config = dict(
    num_hidden_layers=13,
    hidden_size=512,
    num_attention_heads=3,
    norm_eps=1e-05,
    rope_theta=100000.0,
    init_std_up=0.0233,
    init_mimetic=0.7,
    optimizer='soap_variant',
    lr_head=0.00758,
    warmup_steps=200,
    decay_fraction=1.0,
    decay_shape='linear',
    max_seq_len=1024,
    dataset='wikipedia_en',
)
Each number is 128 + 32 x the weight over the matrix's rms, rounded and kept within 0 to 255. Layers, rows and columns count from 0. Numbers have three digits each.

# layer 2 attention output (transposed), 384x512, rms 0.0694, rows 58-111,186-239,314-366, columns 0-63
125160117157116137155130143105098125130158098073078144114169133165147110030102156101123113169047159121138131174116085090145171178096172131089146118163134103153090146047125121114170109139111144
101085059183104119105207073146180144166132077175108109147140000148128112091109091059134132048075168149160103108169088169104116125128124158152133109097160135085174157185128050117095160139168100
156105165167085070105150108123146143113072129088178067136154149124131162084138083158050148153103156101140105133162143134091091141142145108134056095072144128077136085111087124140151067134089156
133167110144134097086193143041171133108066129139068156144188103217093130154154124110152085135130123161098158056144054107119093205095070054108110102190162105149112132120148121120198148127105078
120124204126083107103141136084150105132154121093124097101131152158137137128154180185073113082146172113158114188222127117117094148061123136167128106164139146132128062126141198151146116144079160
127208166123120156097109093171165100159176116154166156136164135086094143127067157084123148132062134111116160126129161176141144125168188141083144091046117127092111077148150146148187108087107154
089065127137120167097157047077093098202126110153104112117138125169095078144142191140097123137160188139143136120057183183141042187091095110093117109054122116092153068202121185108170093163091115
150144083096120164190130149084119123161107069135103132180059139154152143113156122091153095114164113080122174156091130162074081096179111137044197159148125154126181076136130067071146152170161133
136100107167150177108120113165127164118136118101114150123044097094121132090135146084129142089184167167130053183157060130139217079069087098192119113153140111079147124079184161127155158130196106
082093165178129202165107164149131145145140111118095086143153115130156091128099156070094206133134148109098106138175146172115113141154140088069152099103103117028153156128127118147127148100138128
117185138115136100113179126156172155126146138125131114155120083167178143150099138088146124085163175188118150153070147101151152236120072170115164121086132158142177107184155167159145158113102111
149106121150135166163142139187122186101126119133089154111167141152151075086185117133114099134155150137091123121128153105103203132165101127127146123169149063109123092121131102095181090146194123
125133110173121067113131163176123117093110131105137111136122065092184110084150141105093099085153181199119108054128122205137090106088112141051090152138065111164088185192081118119190123104095118
117094119133089148131083117125137090092127060180170153172110114060125121092093130163134211137185104185159134144168122141093211135076108118088160132110124161166101146158156105094171169180132148
141078098076084110141168089194105114090102108086175123137124116085077183144062132092143111135124115125104111136157069158130099151080178150104126123134121117134139051101115188086090121108128167
156181131119110163173140120121125138120095129140169156165140102085155142159142138135079149145137120128101135167144108113176082132112138145154079118103114144140111125119102154094097111140135133
163173117147159099156090098158119098200107038118138142172109108108087112132146150175078128050158173092131136215075149117064147087113117080084140130115094123148136149129092107092150142121124141
123133129127116126081190142160126105148157131149167122127171118161164060102109117118126212095116095081119160118133156137165125159116156115107166160119119113137154144177167146144054133128202166
111180124149184150147205190080129128120132115069104152184116134123146140144159133174169185129092155215136074109150114106098119120179172097141127074153180123092112117071180181146143142102115135
129098132157113050138149151120089155155144139170123109112170148128145114112165120130150208081164110113150184091130119091161109068129152104062120134074076119135184141170124118081032170133146102
120123128122150115174119142107113133112167131146169123043075136113100083155158126125129138126126156118064149083105141111086123080143123134124156101255142104135106175154108139186112093152099123
120090174132120130064115107209130094097120071115167118177150088108150096139125037150115112127130113095133124125169140087133158139168149110137126104134129154115150152214139130115187092146165140
041121207120098177131121199111164122072118081156124094106107194139139153110110147135100139095127144142138184091182137139083136097144089106122146104131082173100138077085081102099080225143125122
142163115129162173152082068127150119095170104136087127111174063139061076135107168068139120108091139149178117148079161152142161174102113106176126147116133196134171122125133106068141162129111099
111142135074161127073123086132115159125120149134115145134124135119167132088119163090131099124165144136148107179113134118132127111107140099068119125142097072151116135135082138102130164131145143
133131125171125144069113130142069150083167115152101096170119062115196178178088163119182026080152141143166144148110133113154101138196150176119113057166143127148150116047119137161131143129152198
144099070126218086126162141128140129146131085091155094123200122169169140151047137094119173145094136135090131089151104083126134136130183110128119051163112083126125081118054144106133109131144120
130133133145114139152150144145098138129128121088146111123131070122109132165126137170143177080115151181122131111118062138160134152103116113105116174120125048100127102122074141132128095161144127
138150126082108111069093190216227081132175177131143182122071134172110161090140094138081095090177163142159089084089176160177158130180109144204138128097150111200180168078110083185123144105105098
163099121111048166139079143137105126157123094080074112126121124109065064153169134119168117133121137083099091164141061162121082104195129109183138158094158107145075089141156163126144087144135153
146094196056132097148141134135108111174142080140105120132130171129085141205130101129126151164129189126170119137102104143162134116079120066132125130120127097108097132110152124134100125147112104
120109154099104130167128150150150119136118171129140108121114126109149124142155118112098123091131113104120098161062088008074173105101154120133094134133073118144158150176145153148126140087118122
180193145104134151116201064100161133093156139123154152107159100111108123114121156213151143135099164099129098119129159108142104050077121092087114097109115174102179108175159011049137147173166088
103117097110169023149145143092136139083101152151167166115083116099168135161110095140113118098107129124107160096139110101134104099117149141187157131138163088111148091100166113115134184141129081
105121145141154168103057119129181120215120096173084182114064104154149134159126091111063144099125119139096122154132130155129145183086137147120164185079179113125146134030157092110204162093110127
112104082048120160098120179091113128167163132131117168076107152137134186072057137123099067111053132104145143074147081198122118083110150183092113125103087147179132165065037108101117132140095169
136083156105187107105141160126110103143155119159134111154104147117148095138171113142076119112112125121088118142101086127175130158193117057170132112095147119116109147127063075149107129107137094
116126156100159103108092148208187093105138117182126199158091140071064129082121119103106099157141154150132145160077133159114153129145107167134181141148100121111022161165185092117157132116109151
186133111139157122124130107065163132122102157120151124145116090153117143146154158144130135136130095100133095113138154139098148188157155149166069129054139106097139096145139201132128117147115138
149134107153100121178147142107077075143112055156120113111073174081096123117133129128068174122150119152112167071130155112080141082108158147114099124070156122148074127094139140174136136120149177
118082135150144121136143135175115103115154165106139095081121136096101101197122211141162131123107134103172137121141161106129171117207088088148124143108140117178119097124158164123140111076154122
138102189111093151153161162150108119102152164141190096161078189168121139135096142151085091161179152142130123070111119130113157140113156091172112092048123138114141118114116164062122169128151151
166148086145136056091164143141119058125134150117082207135079103187149142158195103138110134138131168153076095172091101106117158141127111115173135127094106131129092121093092109084131165156070146
180135134137103181081169086114127105122185173154080118081171120139182070127117134166134171140135142104113089126200060157095106074076081128142160120138117121099095095144135159132170105097147175
099130108142138155132121105143117101142114137240154090121164154087039115134164062167147161076143125128146156159138150147126098066123171130101151116096122120142141133146157112173127111148070139
140097129161136097144116176175104169180120115137116187123111193161145101137143105115121113110154089135151077077129178185153112160079074113090087131152182146041143140176066119149130171088155124
140126150139135153152127143144134140173148114146090126137129125123158158100152200096143145177145118106074120104104134091150110104143149176120179155114069114133109202121172140174109142096198136
160114120131114063069162109081121136077161136071151189153166168097174159100156095113136153147121171081122107107092097173134130051136180103085122102116104146112168125116085077124174125156090156
059122124081138152126135102127163142136119156156136188147142087106181152134138135151092112141113145154145155112066132118189165166062058154110136124083049106138134112151071130117156093180132123
082159116069157127133136109120122133101102109140135102072161173101126122108112139119155138105162149117172158182143102138094139111138105094144147167157139139089139115141205120117120128108115106
164103157174136138136146134140149145100133145130158133173087166145096179153079128151136132166088169092165144158131126113122180105156136098099104120113126162161183148087092151103118124072125085
123154131151113101135105123137091139111096102128153095113108126148129101167116132170088132111120100153110099139118135137135121108123156130121136114113186114113146079107144143145156181137163136
134095141108117078141136137147131162144135166170128142131112153131146104107014112130097153158138147182142143159140113104132136054082158162150146086120128186157182079061127100140168097122196107
120090115133121142135126132127128113173137125121164125128156092129152144121085169118151183164147104183109146101169125122136160153164105108072115157164127147090188146110200095168102139116132136
141080147088147142172128112117165116138117142108144101159181110145145191140138149166123152123177102168093184143110128151161097112163034147136125126165144110139181131139096145174087118085111131
125150174037155112174107154113140100149089125128120164123099193176119114136055147151118068150104106058101083169169113081148153140138104082105135137110177209107056038118105124125112105119109144
097132110131162077142108116138183095076110080175130146159145154100178134187123168098071077081135127058107140116124124198079119142113159128140160126167094127106144117089145182149126129065210066
143063125102110125174095100136149148111106172160133154072126138071171146171109160153110073124118133118157124110105099123129143157206151122148076078103086079055113148120208138093126126145174198
031131110117107132046156129146082088096083094238069166124146129138131135116120073163146128133063098134138161124141158117144168116122069173038146171127154099068149176076054169128106164130142078
157117128108043145171169144147173179087098161068142099098128073166100126164107044113129113151168138150143095109097085160181104157092167093137144182142089149134162133210127074113084170111158092
086161136126084132111133097152121162108178128098158132210106149152109114072054103119141115179083126081134082102185065089115139130075105130255074085200128090155081148125138133190164132099190206
123131133078178166098117134225153118022112157085131112145139146172124045105143156145105147148087104124080137111068133159044153159169083080172189180116163170118117098063103175164165160100154103
153163113111104129132077164155078155216165156164190113163155153166121111177074146123110070198044131132108152090096153140154093137184201141138096108080092112123119125135059164193114137117096116
136148081086135076156174129098174136096105127136155137101125089150154172184149037109101110134086153148136112112075090092116113165071144159153087128119163161189079082089111154087149162121152141
085113121100104179123092121126126121114130137131169137096068161076078135079151146159141068109084109161107038124108120097126122034187145127106131146129140089110110131169057100083103112194118147
114209140167171111098128181104143060152127135080161082111082051095073185114140067078204171131068152077119157141155122179141078139076113121133101129113042138130181103134117134140134112173127151
122060153124133162164138065103103126101142136086112141132132124163182143137136169139130072171112102148114156195154124106140165127130120121150112102092131129108137141154166166123155187122108121
148121142169116126102127099122145168147132155164072123069160191173134097118161122144117066093063126104151103170060132129073098170168150157094084108114069109156189110119103151046121088128167099
132129080174113136098141096092094137135096108130102118163171106141153160110170048136122178126144151103132108164146144108126131082100137100107145046115150096076165145111203120086127042040165127
072086207113177092107158124099119102091162109071102113155142117192169090127094128117163103126056118081133096084085111105087172080173046145130121158096165100164076149151171101173228145149135120
149051131141099177116176122132140160074187090141187103087138120140155145121101125099105123123162146151199113094136077172150141124070110164183154154160160124115127107092042171129114047138202156
143197154149140099060075117091117096096076162067149112102128080160153152164095086118166138167146125127135106120122123135122128128092184090124103100143113057181107124091134196140187121094120101
122090160131101133100101102171134141103171169175097162131171195182128137133182099138133127175073161115126177153153168128161132077118135131123066110111112141145026112144069112073163077167165156
165117068114129186174158118107110097132175155187132085161090105151187150109154155110160118129124187166142104134111139068120080113159140093158135119132164139107163099074089138175164063102099164
093088181050128085134144110136123080148155070114084083152140088112142181114074149151138147127097064137114102198157184148132129115119113191111088156126115133108171155123131135118110071118141139
131168136108166207095181135107120098189096153129133145113109121070137157114101116105132099146115125153119148159105094145072122144142113131172144130078071120170070149093170119087067116153111211
153107134116160145118148103187133134116163166080144180127112091106149142160188093095159170115087147166163124130077183099169091103113211104132143114149126111124167163119150156123131056127123087
147063089152077064065162120167153133218126179030181129111114108137126121180112111186124172110143169065140190107162105151160103138099115097088126137187129111174089133144140160126076090104127147
112131132139143184151118168158159090170124167151098178181137101122102090093145104136148140144184047131125140117195090141157171119179143108128172132126136183125165190134074049116105114123140140
132114118159071123123151099088126158136116178098164182121127169174131074118144147120093136115136085128125125137146183093143158128096115132151182163105085105213119117125112160086102099109132072
101100148116111146132175102168103136140103159179117115120021132151105065111133181135103100103123169060144069116095095131161162082111125195194080120100173117152109203110136111134166104178106095
124138088124111101113134170111143116184114151136115160157133180152108097115157133169136077172145059056144141109133138144153195107133103155082114121070143178158085124138186143141123147102079136
122138092172129165135116071088064171131150076124097156196130133135160071187151089119124135081084154135124115163187149063157136089109137193095090091090097115065126132216202108056134131094124126
124148130173150121116181146170140105133089158090169158148121094164213144096128105170166135110091061188075165120144112134159158140128162073128081135118169098123172123087068146128104141116096063
119168139146146127071107059107099175102150140095131166084153103132159101042155163148070101149163098066115138075125154108076137139158171116107161147142158152138136114101138134132142136078188131
170089113110153107131122116088098120140140091115119138143081130172165121102108148077134115126120129117191123077130169099157112138139154139118164148124159203130136081128143126063125069086120128
056104098137107114128088076150081186132132135143096100180138122150125106134097113115115131111183117065128194126131109135191154070148140050138068108121117110159134134105084104223169090152113144
171128108194099157199114146072154092170166072118139118116217106146155121173109123138136109165164123147119099134122113168135129155153169181069199137161173148192122151065182217199148092115175144
179102183152074127161124140180112112080136143131152117136143094156085110074117126215201129112099149123129096159145084055118064076204104087178148159168133117108026145209098116077075065113148139
130187157157145139108096141152155104096140153128141073081131132156140103102147088162135123139083076173095078138098137115100120138149132067142110120048114126111156128146151159158167155130085094
103121162138091192138126161170138137172065132065104101089107138124098130145120147105113146110135122154114118114176130121084115103199105159112132103096150097116136097098086139136196094095141185
096181060198159127152169101127176103116153159157156136116195167109141135114121124172100123094097085160164130162167101070135188140104168148123097102136162122179144137133136181147101168085101152
160098089068164203141127142183130144153095141144118155123101123185165153127111157121137163090127123168136117172146141101097171128173073109141146081141068142156206083151088085123063104170111125
113115159101104186137175116146164167069146148078158185086150119120160143144113100139167095115115165157154110141116200118144074208168092129116139176187065154158194098129131109127153163164149093
158217169156156127119134156085148179097111165140130183126134080122130157123151039149144155132153103097155069160146133103177129152082143150136146131175143167128156082097047076156146135141128141
129154124087086159155100143157145123158119044097151160157177068123183125106156125077148118149120115123101128092132192147066125134134143093193225144161108126099105184143049110148121142147079073
086096150114111151173109133144105148187059098086188098139074185131159087138074088096110196093129101169170163124151199152062066154079145137108109103121122082131142194194123166110132126103155046
096096119150159142116197154183060144096079112097208082089104157139090156168145111088108121101122167122129141096123132125139105148129087119200099109102150132125152138116186098137139100202150107
141120086078063120080127176107181139120089133133142188172117162170140103134075168092186167173165133130076130069097121113092161108128147132066131131171169127094088117092079192088141124142136143
141147123110123119118158086073146098124154140067113141119158162102130185147095145144213157140147141169140153198154114102171136104131142104155190056130109134151114130086117141160087124074098134
113112119135089096099109087157104067107119163166112123166074133107116165105100077082137121109151106140166146154123166067111143136098104109103154145122144138164151148150136189076160077081104162
193093073135142176206143140211080162165153100116118141102142159145152136138125113068118115132112075134099164084181087112064171158111133143149139128087156164146082138116155124121153110113162169
124089222148127156145149077190133050122146058117126169106148138208086111093101090141077081145124098141136155184203189205125084123138142132061153169154176144103155092125247103100069105108134120
163170123143104151095122121144094131136170097071142124138126114156156116159117116112182113129143121102135079116123160150134143183164129138098107121136176120151157161158117137137124156103138155
094143124116120098155118140217145077145113093117150113054172120114118092186187113132129167158180098135106117096135153134136160136134147156094069055205082131165106167130149143189105112188108149
108146148120145164082134139117188165119127151157150137113095139146086096184183153193136114125132132103175152087109176138084188111115143102112065234172083176174129121146220117160140088090108119
121141010066092081078095089140126092104133103093165126117143144102088112133181113119150163111112086155146167144121130122101133177179141077093149160154137100114101127155122127145141199152129121
100120136111138052087141108154174126118122127083109102128062148142137127155147121091171130113147170056132154123185159159165111188081159108121104156118084089142130142176074125116153137158174076
129128123123133092144123139088167137148092101120149134137085128051150056213170173134091118129155049142151129138090127144123089106127092119187143125080165166145127141106104093107140135148142137
119158155099146141134126149099108099161139095142180123162110131115118154060109095163086163117143167140120129076088152144122158174145151175098153145147107120121154085140119153138107086133118133
179115110155131151144117102167149121136161074155127158183143112150126118102144171094163157155120077189175093132168167140158155092163149112113142101186107158121125080178113175120082137086139117
140143154164177129120088141072150172167093166143074119146098153095089095136162067097123088153135106177100094120145145176176169095125117174120183119096075141143068124150119136122124115185176138
173108118138161109152089133114126099102127136162144147173140142072094141123105081121093114140108156130084165170113141072089150104151107123129154095177105144116143075118149098116107139127171148
113085181040162094151107133148104049125151065131136125101159141128118084150121157149135085122170141170172127008123174127160142165100127080145150135156128092141140224137129164109090171126159130
133129115142120122111167141143128146123144198164149133109162072136172135139139072102171172161094124119094139146126145141132167116106151139120107133158168109103103176103135143128068129117184067
163114232132101106078100125140155172182129166106085134092125071109102080150081142147129161136102138180127127126161124056094129156157148099148062075108147058140090189125100143079119132146185164
080076184129154116119132107131189193121161153158110060132067119142122155133124061169100124132094134109171161089129090170116122149137140104097173134165120162136125192127114116182124151119165142
155137096117112087107148128167159116134072136142193201187124161107118127123143130102120108130091119163188094078081098060103103135138152129115094141169132114172089121097102094118156124107105104
109086113118126183142101063127140139138165142170146166147155120144147154126125132158133218148091119114122147142146133132150100143080182125170119133090168187136121157168128118124136128131179115
098183133109099127142157157137100101086141134116106145117103105151113146188170091160071154090074081122147142143150136159167108135129129122076150119075142176088077142151029154089146166111060096
116109126089118165145110098130102145098090141155137139138091149107070064141091099160113197135121059149129120120170115083141116160100181135157134124119113172159102112094118137118133106098117152
126136166150125090126105115109097082072100146120098092135105158141136116118084151134160075086110191140104106145146110107136088092109127119159078117151117138077137180064120169168139124110146108
079173143092162149093065144116092164184120162162084098086114159138128116170143145163115124186130126065149128129115136070150134144192145121108141154191101149137140179154084133195142128156161116
146155120171175090112099124138188159150199111163068099125115124167116132107091133103094024094094164118147083088152137127155131080157129183075099098150157100124155117150114137107134115115094130
124122108096186133160176131082082080116144103091143134104190182116136118202122122133149119121110131118085084138182146142155095205154101113093133122130179160099155136125175119106164169095127134
163109076101187112153162164095099136089162099116134138125145143112104134141104129114117126150134133164119134193134193098131140079148119118175157142125087137130099125111055119095155126117097104
149207119147086146155083069140115089188114173112196096088112102127147113097131113084121108116124104127145165056118086116092157108106145114096153096130127124099095151148117100070173141119112090
117188138076121152068132159119166115076110136132131134109150118172058076124136130108164115144096198109116155155150159125126159180152085194083140093115144174108150104097135113080169134051120131
141143165115206158144078154134106164144128181138167172174109147131072154120148152160149083126133151072122125136121144096169144176086144090165152113090166136112122148180239159074120141150180095
161186084146174081142148141107102107138166167078112187175080166117094150093088151105132162099132102138132112148081140181110163115143146110105125138103154107116071136071086135099130123136108156
144064095117223108114132098132134191144174179081140144117123123196141097132071147152123133102126049132126101183130105134145084156092138191147131085156123141133165123189135123214119139124166117
106162133062136169140144147137116124150111122166175125154143125134099207115126141112154103146166149122137133176115098113087103123150147110129128120136023094156117186147121128164105102097091141
145106114154161085168107169092109148099098164168154073143123098129159192182077053164131101110092152125099086130109161129118154089106156152116092108162131127156154080147186130109164161105089090
150138133108119138173138122210140131117054113153142154105089186143097174117178093184103134132124150081117119186144163154128204141138101086135096177132173171069138134142119151114115156164126096
118143123122107114131137148090116148135151191119143143141119146169135183147204061140165155144104075083108148162134132090127103153090063109106156166050111155152141148127139037090110137156123170
131119131086078170146098152141122135115100123105101118096120144127144177125162112099152100136117148153158134141143187075119134185136111180120094127175119148126163129163156152141153141124166157
153072097124103107139144129141101127150149120087152106131144141132144119113125168146131127162117140084104154155071158162151122127126185201135133081159120139120122081123095205113164079137126086
109138151112134130100187102136131132108210125118124113131126093115140148170101107115095067067134074108170132157079113097134134100133111110109115104134137053121147139086124128099139141113119173
116088109129140128188148149165183147143147151194168139144082110195181068123157077154146158077089135162105144144098094091155116111162138158204103128102142091072191133153083096085139100091111126
085195112133165086063167115175138092060095083115061142096148069122144108104118157122066105121102141112140090153203134107071126126096107094091161072120156061070107151133089113095156131162162144
126135164153108147163084150133147104159114110077173131119079102142126115129132151129187093056136092090174165151080156141124138168153106132132159164195111127164124109088153188023145138131091142
123133158152122150115090116173110112171104135096119136125113097133095100074145128124168150131156103118164100145154121174093136134132100131110165115104090143125069070211091138102133146142123116
137089159085155130065172191111134096077162114126148155119170172163156189144152164154162091119122138177153192126129168095160135091117099113137132111110072112138145152161199149114103118089130085
114112142128142087114104123137138162163111056138116100171148098140118183126220116153132165121128158083085110141145166126090123136129143082115169107167112119115130122146165140147113089153179179
165147049134144151121093122124128144101124129165109175121127148158132118139186107120152079139095125138156180115116095148073135092128098144135075127175047166179105130072140150160141139092139154
129122151158083115163023166140154134112115081117128049153131110149092158114154170090169139188165130118132064113116071168126136140156111135144125098130116122126118119148116085081158100159127147
070104083161116086134117147103098120189076145135131146118154134090133139149162084125130128114143188135157121109083104138125111074141123113091112108151165108080144160128064158108145119129131174
104107130178151106121068123162133152129056119130119100130150111156151136162100085156119096152122146097158109132117148097154132059166117132118166094095107160089114132104156148051152153147061082
142173111126121083089133147085146133142164167121128093159140132127137127083152068153089077089147117128125124095129105149127105098142146091104109149140102138122179172071115124076124093192100156
136132151139128126090135126099077122093186140111165075079156172123131138150145138125131131141090120085138132157076119119121085099152109138068101125179150132137080079148105151127143172077125142
083109133086106159181110065143068100051139173130143153181138140111134100086121185126137125119125144095114179099145101182186155189067127110150127119141105234101114114101150084142131122119174147
077146070094100094137090191126125146151108122111111126150150053138114127124170112152151100104104117168093165115092144088141193163180150124063131098095081120122091140182162115105124130088147161
126144109086093137131131125153081111140168155102143122088113131133140097129168193169185153089163159146098131158162181164190096184147132136126135094133075156148127120160145125110104106128130095
174109102103122132161173100125162086093132184145135134136164104140103123114125121155133143122083160161109122070125125099158145069116134134167127188120151114127126161073135152042146089189218138
140161123143157121078203119103130164162139128131177122134168118095153149094107073151151114164119150152116116177166145127145127145129148139137117157142153106133108141135113110135051122165075140
094141150094156121115156093140201117176088126165076132136109112101080137147150139141135070109178080167151127132095095142154081137147134057155104082133169126088183236149115102143059119149100135
149170156139137104144079140155131170124118087076135096081104114098132142151116118111131093071164144109145070135123074129123087130124112179135080131130145095150118155142109117138099164063126095
117094175182122107117093097172096123148125101099113138117108121165047157118149176141096126113103053097148057113179115123155106120116131114134130150090083157111122145147123122137100144127129113
148150105125123123145156112126129124109159120132114160136089079135108109179097132073128097129098091128130097109118079144171096115086131132157163135167175064111126130145147066147163167144141090
119108120110082104143131128098137122090138122108094127117141151120059132099122140097113124126104162103098123187124135157133093110148132153113149086121149150156100084122104186137121135149126100
095148085159164164069110187144097118149135124070165136078090124151148105149231174130203107206162145108167136124115106073104137126078107107082144173194114111143126175141166093094133110098105108
# layer 2 attention value, 128x512, rms 0.0667, rows 59-111, columns 0-63
116120094133079123149102090094139146130129149085133144187132123125141127234110112101174127170151137120090157168093118039150100177108089116139152177134089162118102093144127151125089132129126148
116089082086117146115101144151146106201135122121112123094059149178132101191105150088081075129093121125177140119206129126172132131126133142111168154124154130208094167150099157164123165125169077
116118096143088071101185098155143118152143098175136088136119098151169165154124104125111159119168081157119100192086201132123172111213124125132133169171085156108157099107133101066081150075101165
127129183114195160094059119119077143153125227107113122150081124125068131110100185117101129153080144180134087075131159144143138105144105132096142193129179103110142157157153075104156118137147059
111087082151128134184120093154098160063131094138140139132142175097148111130123126134163140120145074119115122155132124082082060182153090130150066132220184073129130119135028154135078175138154123
151200127140161117177123164126179142151162157143173113187104126154155091101108114116172109155109096109139153140106125120163162097170150129217163175167094114170133191127125037133056143114137109
110160090064142153124116114148100116149200081145097094063221130144126078098095105118120138133047124149142135136159078114104106164070166151194076126117101111112118139122175159107148129124108118
183121110149118140110141096119138126161098127147137118156182153119156099164150126149165135191112115128093135076106170064141138132194202102104108094108116173106058104191108127163137076127151131
137169159121092136091096037110122093143100144157126098149057105155181175120152077158110124146130132151091128102132124112119153088095132050186176120144130188200138118109106093168101146103098130
089090122120168152157087124102110175141115125186120116103134156124018093113139121169172168086120122084146130156133114154121130030135117032128138110157135138098121101066133082121121082159134123
088101145101129139103128104084178069155140182108162077140027091116035100084085105135103141127081140145112109161137147145124055135102122128181110116133123157154108182152177158194160128121125136
153103124118161141142164118136133163146119100155162121094058146103151146153132161167156084134113143109169126125118135126155164143149112113085109106121107089111097094108150171136127099125173162
171150101158162085113123162137089129169113136113123164134144197133161105160117159060169133080100197088105095142082105154125122142103128125073102144152179120160102057106077124127082158043123086
110161148165131129073084120113119129134107084187135112171121147187157138108159092151165142165213118158102057100068107132142132107176118095106147138080136145125146193152156060162151116113066104
113077124109144144091154149120066123048189114144127108096117059136162119146164149130130105123104135098081171136103107128115139170108093103152161087143109156087159131125182099090155135126150073
137153145125095136084125115168070097104169124111148151149155145134140155127106108074195124160085123132111093109144127129155081144062138199211134143159109149114140134087111127135121147142153128
150139181141123140145119178129112051143137103090142153136133135132129169177177060151113122130142127128122119106111126162071139144163138140121160130051177152059140168107116110122148122176143091
166147109138113094127094067121107074151106111205137124112151108165150069182083164043038071089080144087102128196128118135133131072132098128162125133162075136091156168159076102124115109128140124
084129119155152158127080095124111170106060132117128122133119156104100175167081189178185088077098148087180117153146140115119177154187112184142123109103125107153018122119133128123152046132066126
062127129127107127132152121134107098127121125102111092093158144129134113108186177157104106174123148133190146151125154179214137050126144162132106131089085147130137106141106139136143173090106114
121080166117098177146165168066139143207158081156109146095110189154129174058093142104105154118061170161116113078121149143059089151119127148100182139138089121119095112065110120068117170099191126
151127173159156085064118094135134111129145147132165108060184126101148109158153114160157144136189196131140072122072108134150078144168149133127153087127146093132140133099119099138142072161167124
110102101126129099056157113154150102125145114130128120148076198077166137130120140102084171093096176156149075052150107112180157140066132140118093136112107097073105189136141135165107131131198148
151145150136112139135159163137151109090154172192096085111095093162078122151119129133100125135149104118152133145129121088102193150117135149104125136128147167123138108054132125178077116124128101
132147116138152156153130081137174162100117117113140112073135154098137138158167135092094182122136129147115017121103147103165133139115151118158126163111053181145112126131124142070142145096119088
125089147131094101153089111117143050127130212146110160111140159072094086033130119102091136125147157134141144139097129126098093087150050102130071142082106120073189203102123110158144183166142140
124143133173174123053090145143146103150161107176096132090085191114131141061159091115135123126131094105157108114113142137152152109151129127169209140117147152109151109103137117143126203105136176
124097157092177189099137107077116183148134160165107110164127149150139094169094108119108087137059103122130171129115075185053130168093172132054112079155149132092134108081086114062167107157120088
131169116115158086100132121147160117120193181136136142148098085108148202112131111165147108155105129124157137092130183124122161134103155160125112099156141105096159107129096064118061182159154084
077145068153077172121197120113086103159091143082114069099136119122138125060112126128126111108108112094129074112138103081076067155134132187114151148146121198117096079171119131116102156094145038
144146123126134079081125092041052149111154161097119105145122086131127123064135157168162143192114141094094132121154140147169059190136070081146160076094126179109116137090126134098136115138101107
053196080085123078117076121147073134108120170120136084115087149148168146138096131111094139118132120123088160112143073183108150183150097201142170104108088121143122137095127138175089136107127209
087100109157104128151113060102112115147107095111076135111092178158106137132147099064115149130124121124135137145109125157146105147060110096092122087070123162121140059160101134177146146121127193
084107176154131158138121151155121112092125111114130117104162126109134147041144171160156150164119118125174113101113129115083120136173087114138073120162110142187140138170159154145051100114182153
099119086160117169145142150099143142089147140160080095156160142120067127130126102141127180116165174135133152152125151082131144152191191162129141165077103125141161094118197119112122104067185105
161169121149122146140143189104110177128129133110128118117121161102150159107071120094142153117143191117123118135192200115158147096086213166083152126105116094105154200085105170100075098072104165
124165087123093147114150137119114094159118060110118124134126113153133127157150127161184073039088126145145141106145160113099082107115150033128038145152110114110176090108137176167106059164115157
078109071109087137137080117211135150122097129078130172116128095137121111148199101109152078074105141147115219217151160123132116152115110101110175077176101125124051156164150151082115119168193147
140097144126127221086152117140152123108162181118161099103153126126110151094057149147117087129105066138114144157098086138119103157149093081080135153124140130144124173108193088141065090138135070
111131098089109137130102118085107127128093097112134119122136123158137183121165089115132144113107075129129082180121115140140069131149174110141079114141121095097105102135087124139151142153100144
166142081142130091049059120183143095118117175131148162160128076115116178137144159102189098143190145095129157151127111133088141170102119177138145105137128090119121094182134071185094073152141135
107091156124114143188100171095099185183089115117157078100147163131112163088079135140132179129116127100116174139142112120133050087143142138117139159163115193101166159167130153181084136144148117
123181078135097144141182165120106145106099122122107211147166119125127174084121130155051166071126153141157159129120143085129145156157111146132122129146154140148102173070103061090130163108190144
102156113164147136108120149075156202152113155141158143152098140142171115152167158107108121077106086106077113146108166134125083137128080125143128155176148157116085125137197149127106188121152086
113152084114125097161141114063135121106135106158131140196109149087105146121107108094192177135084154103114201155146115098120131130144159104126191088151112130176118160071151152086120117170115097
139151119123110089081139093168148119143145088097145157128088150123068102186181090101150133111105165195160162131175157195108167135099072161147174127182068132133115078102108152154216095133153141
133118049097160187132156140128120168152127114121104113118153126162101060079109183139137108101078113171111142146134140118141117119111100141165146141211092153157204169118151214084200115138153126
139177060130122158130156146158110070114153113118155079184110125135097117106077108138162165099184082085138102094106093181065134085141126132109122131128141173095139185122115168115128129103127126
166115187151062180134148120093124127152123165095146143154142107087081058162141118142053126128126130119118118101145133143150076106101130135101146104126048183078156098155137144153119128139133125
189113096109047131157094112142076060131091128147065111118150137134126099129128173125103070126115132163179091156136106134106129115102152093178124107099075151104113105169121091177103164165139139
110133149131141142127123147094089118089141155114093097149128108104136129115127131123133117148140196138130162119154168074049136132183190110155135113134093177118093115139180084110146151105132117
143113151132111085114152062091140115131127118115083150101149094090083085135148119060115133091132167092092156092130085156133100128126112107101106105128165106108068140148113159159035142117091157
083148104105132119078141133127129138126197150069088100139137126107144090145135114119128039097105178062163088092114128177175080111154157181100156149106142106196103099177148159113117157111137114